Weights of a small transformer language model: 21 layers, RMSNorm before each block.
Each number is 500 + 50 x the weight over its row's rms, rounded and kept within 0 to 999. Layers, rows and columns count from 0. Numbers have three digits each. The size before them is the row's rms in percent of the matrix's.

# layer 7 MLP down, 160x640, rms 0.0968, rows 99-159, columns 0-127
111:461576507564432376554432482494458493501407460456585403406462522497502452472483619511504538499527469499454506498490500432365485498523492421551496481463499475508474431369503512563511502500578489480455433488451554506471466466436493465497535537569482425504575500487481469508436592566506442469483497478432429561532556504487409509471468588591511517465466583582498547513490539545498468376448
099:363548427541453502506541531487469498540529515481494511523435508464495477466480497609483420499509418500467531495498495482516541498525544507541502502508502528610496557441501532479538518501472459484554413445484457518453427589488426491409429486401436473530540497565498497504494555449554467529424501477532501415540458496529482506502502599478593536488521491455537435505523463563483458476531
093:581435444514489549536532505456378476481508447385525493462483483526501424431444473550582404500549538501472474552443480537443489498458459498399500506468501535555544468528499526414588492503434451547467461494513581665508504493572473541510495448623523500487498500514520397427494505435550493534497499550451477538471467499450446504564513522504535496494431433426537461461513599489421530498444
100:483411546550551358656409505479502481578564511444522486545454467508501459474410470491575519501458557502472456642489482493512446500488577506412500499433499513509462490425500552466490552499501472415515479420570436572535487492475532536508572474521442492488539501557543520533545520440494502574577500419504523506524473499390493479464456564544483521504431511427556508507431502491529517370482
092:538488518490582492540418419459480418470508433525460527504500446522499480527491490461574516500484465498566568401506529518516477505538533563502502500497498494490464575505496507459573448499451497487607537480507483484550595498571434532496523403498525481445453497397485422489496486565476550503501500533481493354416533498427509474509502389486526429533353482424570526509527579484485519462499
098:530467487497448492501477570578446578419530453470484577506530552496503516566490480513477518502551453503444529582543549546455552500453559592447497426525502522446504518485502544516480429499462625551532439541443558435514561544450569521574506519606466558506504501476452437479573511578482376502510500464539538490436593501454378295547601491456590476475502492440577445408558491447581470470422
105:462472531459454586499502531494534468514599446422427619629429510524501624521581514605420381499552516499536510476437566483613485502570487457627498548532500437399433503578498484465522593497507495518523556502419569554557521521434507524494545491548504540600452502512545513525502483501497397431494499548462568545451547502469548581518486468488462518472566519365398536552585501478458484540496
104:437540504489452496507501580512497500545504438440573514560417478573498484408555503450463553500532543500495529399508470530520576500434471509534502562508501461525501691373498523397451527500571480445497378539537447615587539444538480463514517488516563541526483497489586495567536511400434508463508501514352517441522459497524519518537458498453537490452557505478536540512460501491557564446487
098:530437448565528476613402555462441545622560399511514566536515508431501459423498547558520472502424519500456458504529530547550567501483490492402501518529497550587421460493500521423436505503539552552500523514519547463480493447573460508483472578437414523428379500653468496497610459562480503520477504494429547464502574501442521586435555617537512494541457430549488508526445558429462474415473
089:441499473463443518432486505482591527494533593552506496536573407478500501519551501505471485499481615500497562528420448512436394498568493518436505538516504587510494410422493454560496564498518602477527495404604448379486523440493549519403527502397488509500499504512571673424402484499384443435523500528463515488497526500547527492452431480500487450532405478489458464483414501390505522457506
097:496568514510401575458495491467460373563513495447436527519494588555501371488537537471422565502550492500520465465585506480499575502546555538555502507491502430462573553510499406497440439501525542571481453527546602554539543526352525439459502487499392584542515500605540497556464555465477521430511501547545543517545463501479541540439503484489560619408563520504444565502473553517516627525496
094:418589533482480521456560438506458498425475437533473509471426489534499370521400488534559542500445539501472505419596386501570524500444435516509504528503500468511557472512503534555440435499481448511513468556527486512525498474560445493498482561497532487548414498559513596476612334595520500529530503524511513509491501499508561569451506479476664559439544454531503623523481466522565436531455
093:499560486600469438450487464484428609474481480455515548552537496449499541590432470566439524503512498500500480466473649529500578503524488506384499517497503555595517497436499490511529432498489525519457448562425588420451488496556348484495569417503535511558472505445483471518627507465615447504539502485542568542511496501480527479435501467499449501571535467500504544505484485521466471492574
094:420521436569496443482502553492384477471548515356480491574492488584499433437535558437497586500421474501504479582530567498570446500558491525533502567615497496470493551450500462469458539502570474462547566507499516495466602509464461515478539493497462545480568500415522480440545425529447498466485500530481583574505503502471634527415403516487576428550533485498456512492591535509548436444529
092:540532428488401548433498491470494454441519504472521488507472536513501443446567517517420543501538539496509431514501503469509545499496434501476497489455497440514461474445497522446509512495521537434540480540477556575521431489560445483564419452472449479498506502517517415544363575414496372531549499466442480469480556499512361446481517492474504553365602510462537504508445508516561446485423
091:512477476389453616444532485416463502459461427398529588498533486548499500514484579622529543498545546499525431652513466501553440502596568534613501464490499464560508538465497432597435456498483465583497428548427484423439510523570502576480505565463580572510493501505519447476481511354471448475546501514439576594511554501490503493442486489458363526520559554500493522529429446509481505500543
091:418564526565507452539528578571494594478518464521414519517560518443499504467509486532498567503490463501641419451478497519544532503466592456589499546530496391586462411474500500540584454499415489505426493542441536642489469438437504500464484528540491514436498500537567457510556469507503530452476500540518590497440538498574401442494545457547468474525449483439558507490494444514397616512543
098:497466535513552472457516483589629539524525466523454570561539572548501493510418542514416509503415608498482560488455416526548533500503520550462499468575500501428476553470497508441571655500490399515475425442457505559386426525527485442539450483608470534459472499389449441538464488517548517591528501405537582544466466498444519499514454551462486475556478528460511508500489557525546468525574
094:439523514573518540532479395634549502492517498582551571569566449521500545480509507500475523502520570500395497538453598475517504497524435509434504594511502554512430486430500514420434498500513534505320577520420451470520399451526441462497506551484359538419463499495505548467451465506576470493506499490600551451502484502427492525496501564534419513488432503513476483461560481466456510479482
097:505531542396460530580462493522385514559596512459566584546491581533500420543384455496487534502522483500595469500447458405546493501503555517444499469565496550436418452545501531527480492499437570600544559498518550550527567495502500429522451535488441500399557500506614548485450385556486547527504500413535558541515547502552473550514418518505482439496435420517575406440557555514531541520535
095:504532507384550537475531533461535537471498505529544418535493489502500405468527546518507522500431487500472564585457473391540439500472509458515504466455507385578506543421498475431540501499453609443583456409552539426550427624518500475460589491515476510505481501427512524464446511588518399380442500462592501446508542502554409439484502538516471580544472434448511528493432531499492503479429
095:510455547619361564453477542510382520447542472490466558496563545518501523604498501440515492501390555501542478496403586565546501500472474564413502545557502522562407586577498507507596411495433499437446397463517517377490440509477513479559511462467468506561473499513471571504472483536528564469554501431470554444533496498539651430522481540553468513577514473376424444515502475529552532592506
092:461525447466557514508481592492558609492580484581541571586429505417498473531545443459519443504573504502517560505463486496466509500470464510494498404581499529466437566454503526536521520500460536575476563497466431466523550469530470463427519508501522562573556497437421510465457415485483504515439500466535563529548457503410539491446547515453531576520413486513519496460489582576513461494482
100:486550473578451469479438437543412478384456480398485368421533479463498359496498552462531546503523488502483546488533406554394582501520419517519500468372500588525473489454501500495514498502569511443546406509473517446468429524500582570449504466503410408498435502482580474493527479570583518483527498455553392422491504502506420501541533468506546540549532486485548499571505427597502538439457
104:477525493552526463467465453409483417534522517471568529468591464596504471449504424418463587499499461500470555439484640441525497498499559426363503496514503545426544495464501568460506524502532497477445440597432471534558480430594425484526503502496489486570478501439524586627539483572566463433400500482512448438428423500456492603513438518473534395564459496553476568558543408447453537494491
099:410494445557393562491478439565490504489452386502488473469524462533497502448566576524545559498487512503548411470429510513466517495455523470517504488524503453502462566406502526483592498500604529541457539525466648542503489475591441508425460514520441500591499498554499410492517538414507537562550497530478514434514425499508528439442457531622474587533498499598484479461406444562535500536557
106:506485529507557629581497460462438596418628482492546604570522508504502442418556457462506507497391484502483500418495529469651482500405406556509500482600503556468459448564502536495522547502544480467401433464466452627539498507529539455558531483499520584492483502518458552566529445535538535515473499441528609506555431502520576480446502640519481533511403492432441520534478475521473487652508
096:516540445535488482489508535442580478497438480453433471484489512523498562486513497394523613501486512500460512454583549499480540497490429473446502545500500508488512451520500518581504541500460453450380422496494569574473555429542492545510594598508531465570437501460448389501514476424545537603497504455433530532531533502513444369409564511570513535573502506552547573540488466517497481516473
089:524506533516485398550490471374419429458522431415382451481491577603503463378619498604461481499488475501447539458576508534507537499438480405550500465500499552428476562532499532507536472500554417493513515504541601445552384462440512510454526564478524486608469500485452579482493530525574427499470499554453477565496474500489509486395501528490464436363427479511412623557529488505489519442458
101:550547505447520537447524514471542479473481546502475403479419527484504533511593560608565419500469468495496599410544600520440480504510567460544501427433499565509446640623498504494515502502564532505562434500455544627456519458501532506542477441540527453406494501405508437602478416475523476559502502525505464520449515499537474548586555429517501419502610483499470553514561582544479427549494
095:502456534487505558491443385436593447540559527486442470527480474541500362462535564457443493503486483501488585422477450504506447503534512486522502451499497464514512452506499404446573540503403478551486489490511486486459488473570433476486544464520496524567323500482446505485488399596511565391457505414527465483545422496504532537446523384535428525501483514501530586535549515478422466513392
101:480450500503573496506552531462541481533476640577555500462477580538501483477545478458452464500513358498662508392437447569482550499422405576438501498475504524470536488548499529445569460496460529569497486505495442401400587516633525415479450499516552507583572501506509563592511490541415536608567500503416474565483462498511503511423531419528434554481423499472525549502538462514560542522552
088:448493516440461565653507434487463448426534602430527568542516558490501553457450355415447492500516534503432454529678542531543547498499529503526506537511505553497429519502503509609470447504443492442559470560479462525545514460560531471528516469378451506499564501520618416504404497534526519507538501502497559482510517502542515387526523506498482468533502480440481499528545439522494517533515
100:475440437549522561523417488575469430471499502586537520475518358417499405482503482499492509498456507498480489332481499407601366496514481513505501489529502548523536449417496548508552436499441592485440554529512433646510549388500545512505469573545522543462484497445526467496529397536474484582480503604490533521508445497547555605563518509447471500478466393500518439541497443473468491500507
096:570568529514551463457422566404484512495457552371407510497465689506501476508598524482522505500502446501552466464395487545528555500472509553541499507553501477558445472417500470533458496498493551395572478477533571300516466467393479412469515531428482525525563500506346410475450580559524421496495504525473517520547435501514515416316429576581584621571589505414586451550457462602493501483510
092:430479496504489514520552546545448646610477458428431463477481588469501343493494537520403635502496547501448512547476434484475477502456529490576501465416498514554487502474498489491525561499439398549453539534586437380445561468347545517532524527493500428545440499569483487539497501506568463464496503477451453515498478500565413613595495489605415559593459572501547510469529544515486507475584
099:566531516495460499521475656446576537539473525490512536504494445499501567516476491458456493500499474501457467554455369513525443500485479478536496535481500407444547539390500507446508501496459547583479486518631446412505546511511499495455495426515551462507545501532412470523416473450488569490531499487452504553510545502473410517351427497550519538493536532584488563577447453528550593473525
096:435486516572542441478561429488403538512478461455539456534502527462500520533589547454457505502507458498362446521512452540524495500508522516514504550483500452472427602449499539387516474497566552600458550409474355404485460512520472602492507495485440500523444501618524425455425521412553382503563501517518520528486522500491551427477485563525521669538570521468483520523506483445538536486562
097:544432533551547528467547526472552560499473524391508527468528568491500416527474414499535460498518546500519602540453619474600442500517486529478504546509501458492516477490501464495489477502556463542463510627492531478464516525465630457393556465459458481509368499537470497507592510522566495464499497482494517552411465499613448575585500610508529479520479436460545429556472494468449567462505
092:557480538477509485485501498542518508599572439438513522562480425471500410522503528477582489502505569503525528645561487527492521500534505516508496548548500351465457492474504494466534588500468467459610500505525490552450520465532461516450514526571613501478514495396400493616509515442477533528521502475482587561503512501527422579595513494440516473586526510497488471505413583353496599512541
100:430451486479417500515467545506619411509583488519495519577479588575503625512493491576549439498402495500502506516475487479508553500612504405507499567603497574468500444564501477471495543499517527379510542550521532559507494569484514545603485470475507551430494502416502540454609454523509434437482496450408578521553536503526484523488489510482612469535430487479556567562545451495437632523470
105:476456468398486475625543510481473564550526574503485597521476506569500475377535400459478471502491502502505553596436576537566477503405367474389498513582497548378504550456501458411470542500490506491547510467534463550468527444639613519453497476442519556487578501489553475532493351457482500493539502453539507459432464502408432456522566584458514545595464432562487466482576541577502548470473
097:451468448516408516544403512463472431501547545477428544555547457462502472475507477513485492498487543498536572575462503463566522499475491614445501441513500575463465496414502477438434557500501506487485416529400509485451499557597512463488489443435591591486593500521518550531499460545565605497505499535514580497494460500489547488364457459417566449471401407477487497561482488443562554481523
099:601473428451495565552509534545467474463581418522555512593577541510498501519475571526405497497410474497489438489467584509513423495516488497585502460583502526411397423503500527529484563501485545535518625638442454623503513500475462476425462525475586591453400501539478579427561518529489551450511498576475551526457467497459645539511473402530545476439484558463582528480491445441436498505560
099:476535502534564535427507495528459540562535523448470537571551524441504570571452457507514542498486581500524491612556482541573520501508489557468498567484501452561493552530503365539533484497533426510472423489600498555431526487520519505596520422528553540455459501515614528568506496442506475513523499538512552453539511503522491444476645504482455535430497450496574507420418544412437621505532
102:418503456561474574573468556437533452487497544539563500534467525503498506493536436468472496499482505498584433451471594526494458500577549456474500493491496557486506436578498523469441521500494438507496470623552561559525567540496474509545468487538471518496477500570510462483445518480584600518451498546419516394511570503549560486464538469518552477419429553588490467457416446415429509608472
101:535497525500443541420443606478555473462517596519525526537505457536502510522516390354478458503543524503477539533526554439489548501579559492393500460469501598437507479453500466388553517500545501462505541511460544371484460515536512462528550462394358443512405503461531478441461463411507422515418502540554501548538536502503449517508400512473484520551541530438493587522591575429536486511521
101:432538543661446464633535438558555515528473491477518466503544485534500581492474500519460539502443523499585407523508456430597488499546544505401496539510501547464492516572500476451466553499533521495461411428449508603538466529498426509463459450499492473572577499501508556485576527402528432539529499531497492513581557500429509546448471589542450574518500619552441571450496493560468546471389
091:520482573385483444364462573542485434463523421521527482524441500468499489478430474497506547499455581498476552496426690539424353499512489402459500523472502439512497519446501506601484500501536580507501533525499467517571558457515425449490528521442412504477450496453524415481478496572466513583403502476520477452496495496497522487463457593581496501586426475535545469528610463411490459498462
104:521388511465471540617540529518488525486558451539470498562471563443498435564596458480524476499570503503545494581447496494559473500514547494476499499539499564475502537471504492424447616501491606606557519434454431437525504493484363500534515455561533561452484501555433408424504479459555486489557498547460563593530596501538550520498447483629445580585474532385513390443528504476463501550441
104:472505482508464542547504555478520568506517447512562489542474526553500490574522473468525455500566424498521429552499526466461467499600459449559501498531499494535563551479500446470521548499594446464550503465512442457516484562500471375483503549529476501611522499534467471408503591421509504353495498560459538567502548497506498495530485452617511594490494574464547644552495382383582532518487
229:490498570549477649525516537527542541484540489469536561551538516526499591441528555510522508499502487501498506453503583512604536500564506467505501509560501452501457550638503490505522595500506542471482536486522490556520488481532488530500393566490473571548488499487503522522533467475535535489491500476523557555449535500554598520563503518566408526525459515512532475445523498497498546683499
102:504507503528495456489528527509414479504522537588531546507405503465501566408513463476550610497462584496462417577493559432509527501476388478548504544520500445413527534338497551486482520499535503481393441564465491387479475558513608528459555462465444519564528498516390532528429492324527412508530499552525548460509475498470473461354567577523538454523475524511530515514542464524468564390525
093:461516519529432472514497511449411596476499506548507498498522518453500626544532582355530525502544534500373508531467489508570510502488389484436500474469499469501469529620501541433547512501474518514498560479423416539450568546477574419599407436418396512406525499527494466419478429411521595504461498493542481633560452496429501496568570536583431549439523587496429458387503583487579427474521
098:514476468491531573539465543454442484474598511590524545544560465387496560499515489498564516497495418497412535429483649487521521499567519558496501511504500505502536587569496405535520406499403536475517512570520581478590537454434531506396477431518463578556417502488417499549525585484488551528542497424588531573538485498546497466434461473440551443525539482508434419485407409409488451660506
096:556367525479542486508483510472570565516440462422454417444514474508501638559578462479488526498518514499489455399548393549427593500440539486531503463413499469540534609537500511442601512502575495416526504490448521553450471533545482509449447521570502475504491499455432547499532498502475471495461501469570456570467466502488457473511525550594489533460439466483542478451492435472558539550522
103:504520534453484486538538583461482552475481524459511490496496504577502423461522485599454513500402423500489461496599373540537467500570496475462499534488502541632506445501499453574522500500523528545504492508434407511544485453361459466436468431436520452448370502478528385430406494491524564439571500615494494513515484498445496409564489488472561549560584596511512477491499481495556578441487
096:488492541461500453463532426472474417515584493491517540516449528477502613493460481445387435501545459497538507486509489565588463501514482559513500451506498617598472540558499418512546549500493456408523470480447527489519493557422529472494554510544517478519582501591440503521504522523447462594561502482443502510470518503536482417463533442474521501588611538438458496484491479478493486494475
097:542558516466401584514488408445442529529535532514503520534529422584499556419507504501476479496553449497493589501527395502492509498406551579462500475441499435553467534625496425481485515498605449558444479504461552457401556526502480445517491500541528546504493501378611473509528488413497358537531499549411509464466534499451513456499503441490495458619620514469489518536515501502483519547557
094:593543376461470473575509452517530493503482540420441462504363507460500550491528458542534427501469543501496460488593507502545462503449493536448496453511501464625521577446500499501520474498613485520616615614450568601503559463553572550413470517403410458397502503495526546450568299603474533500429502507464511419526481502486482471556609430487560508499492423503570412533469444523480502434518
092:495473466477511534430584504473532523461520584511504470511573540499501513485513590471509574497512518497537486541545609505524473501585594499440503443445501431422543435554497554543416543502467417567517535535492518475520530519597490494542437516601528511501541496384400428650470485553443478501477499501520496473564419499436467457453437482463534366494534471542493579519536463563480563463503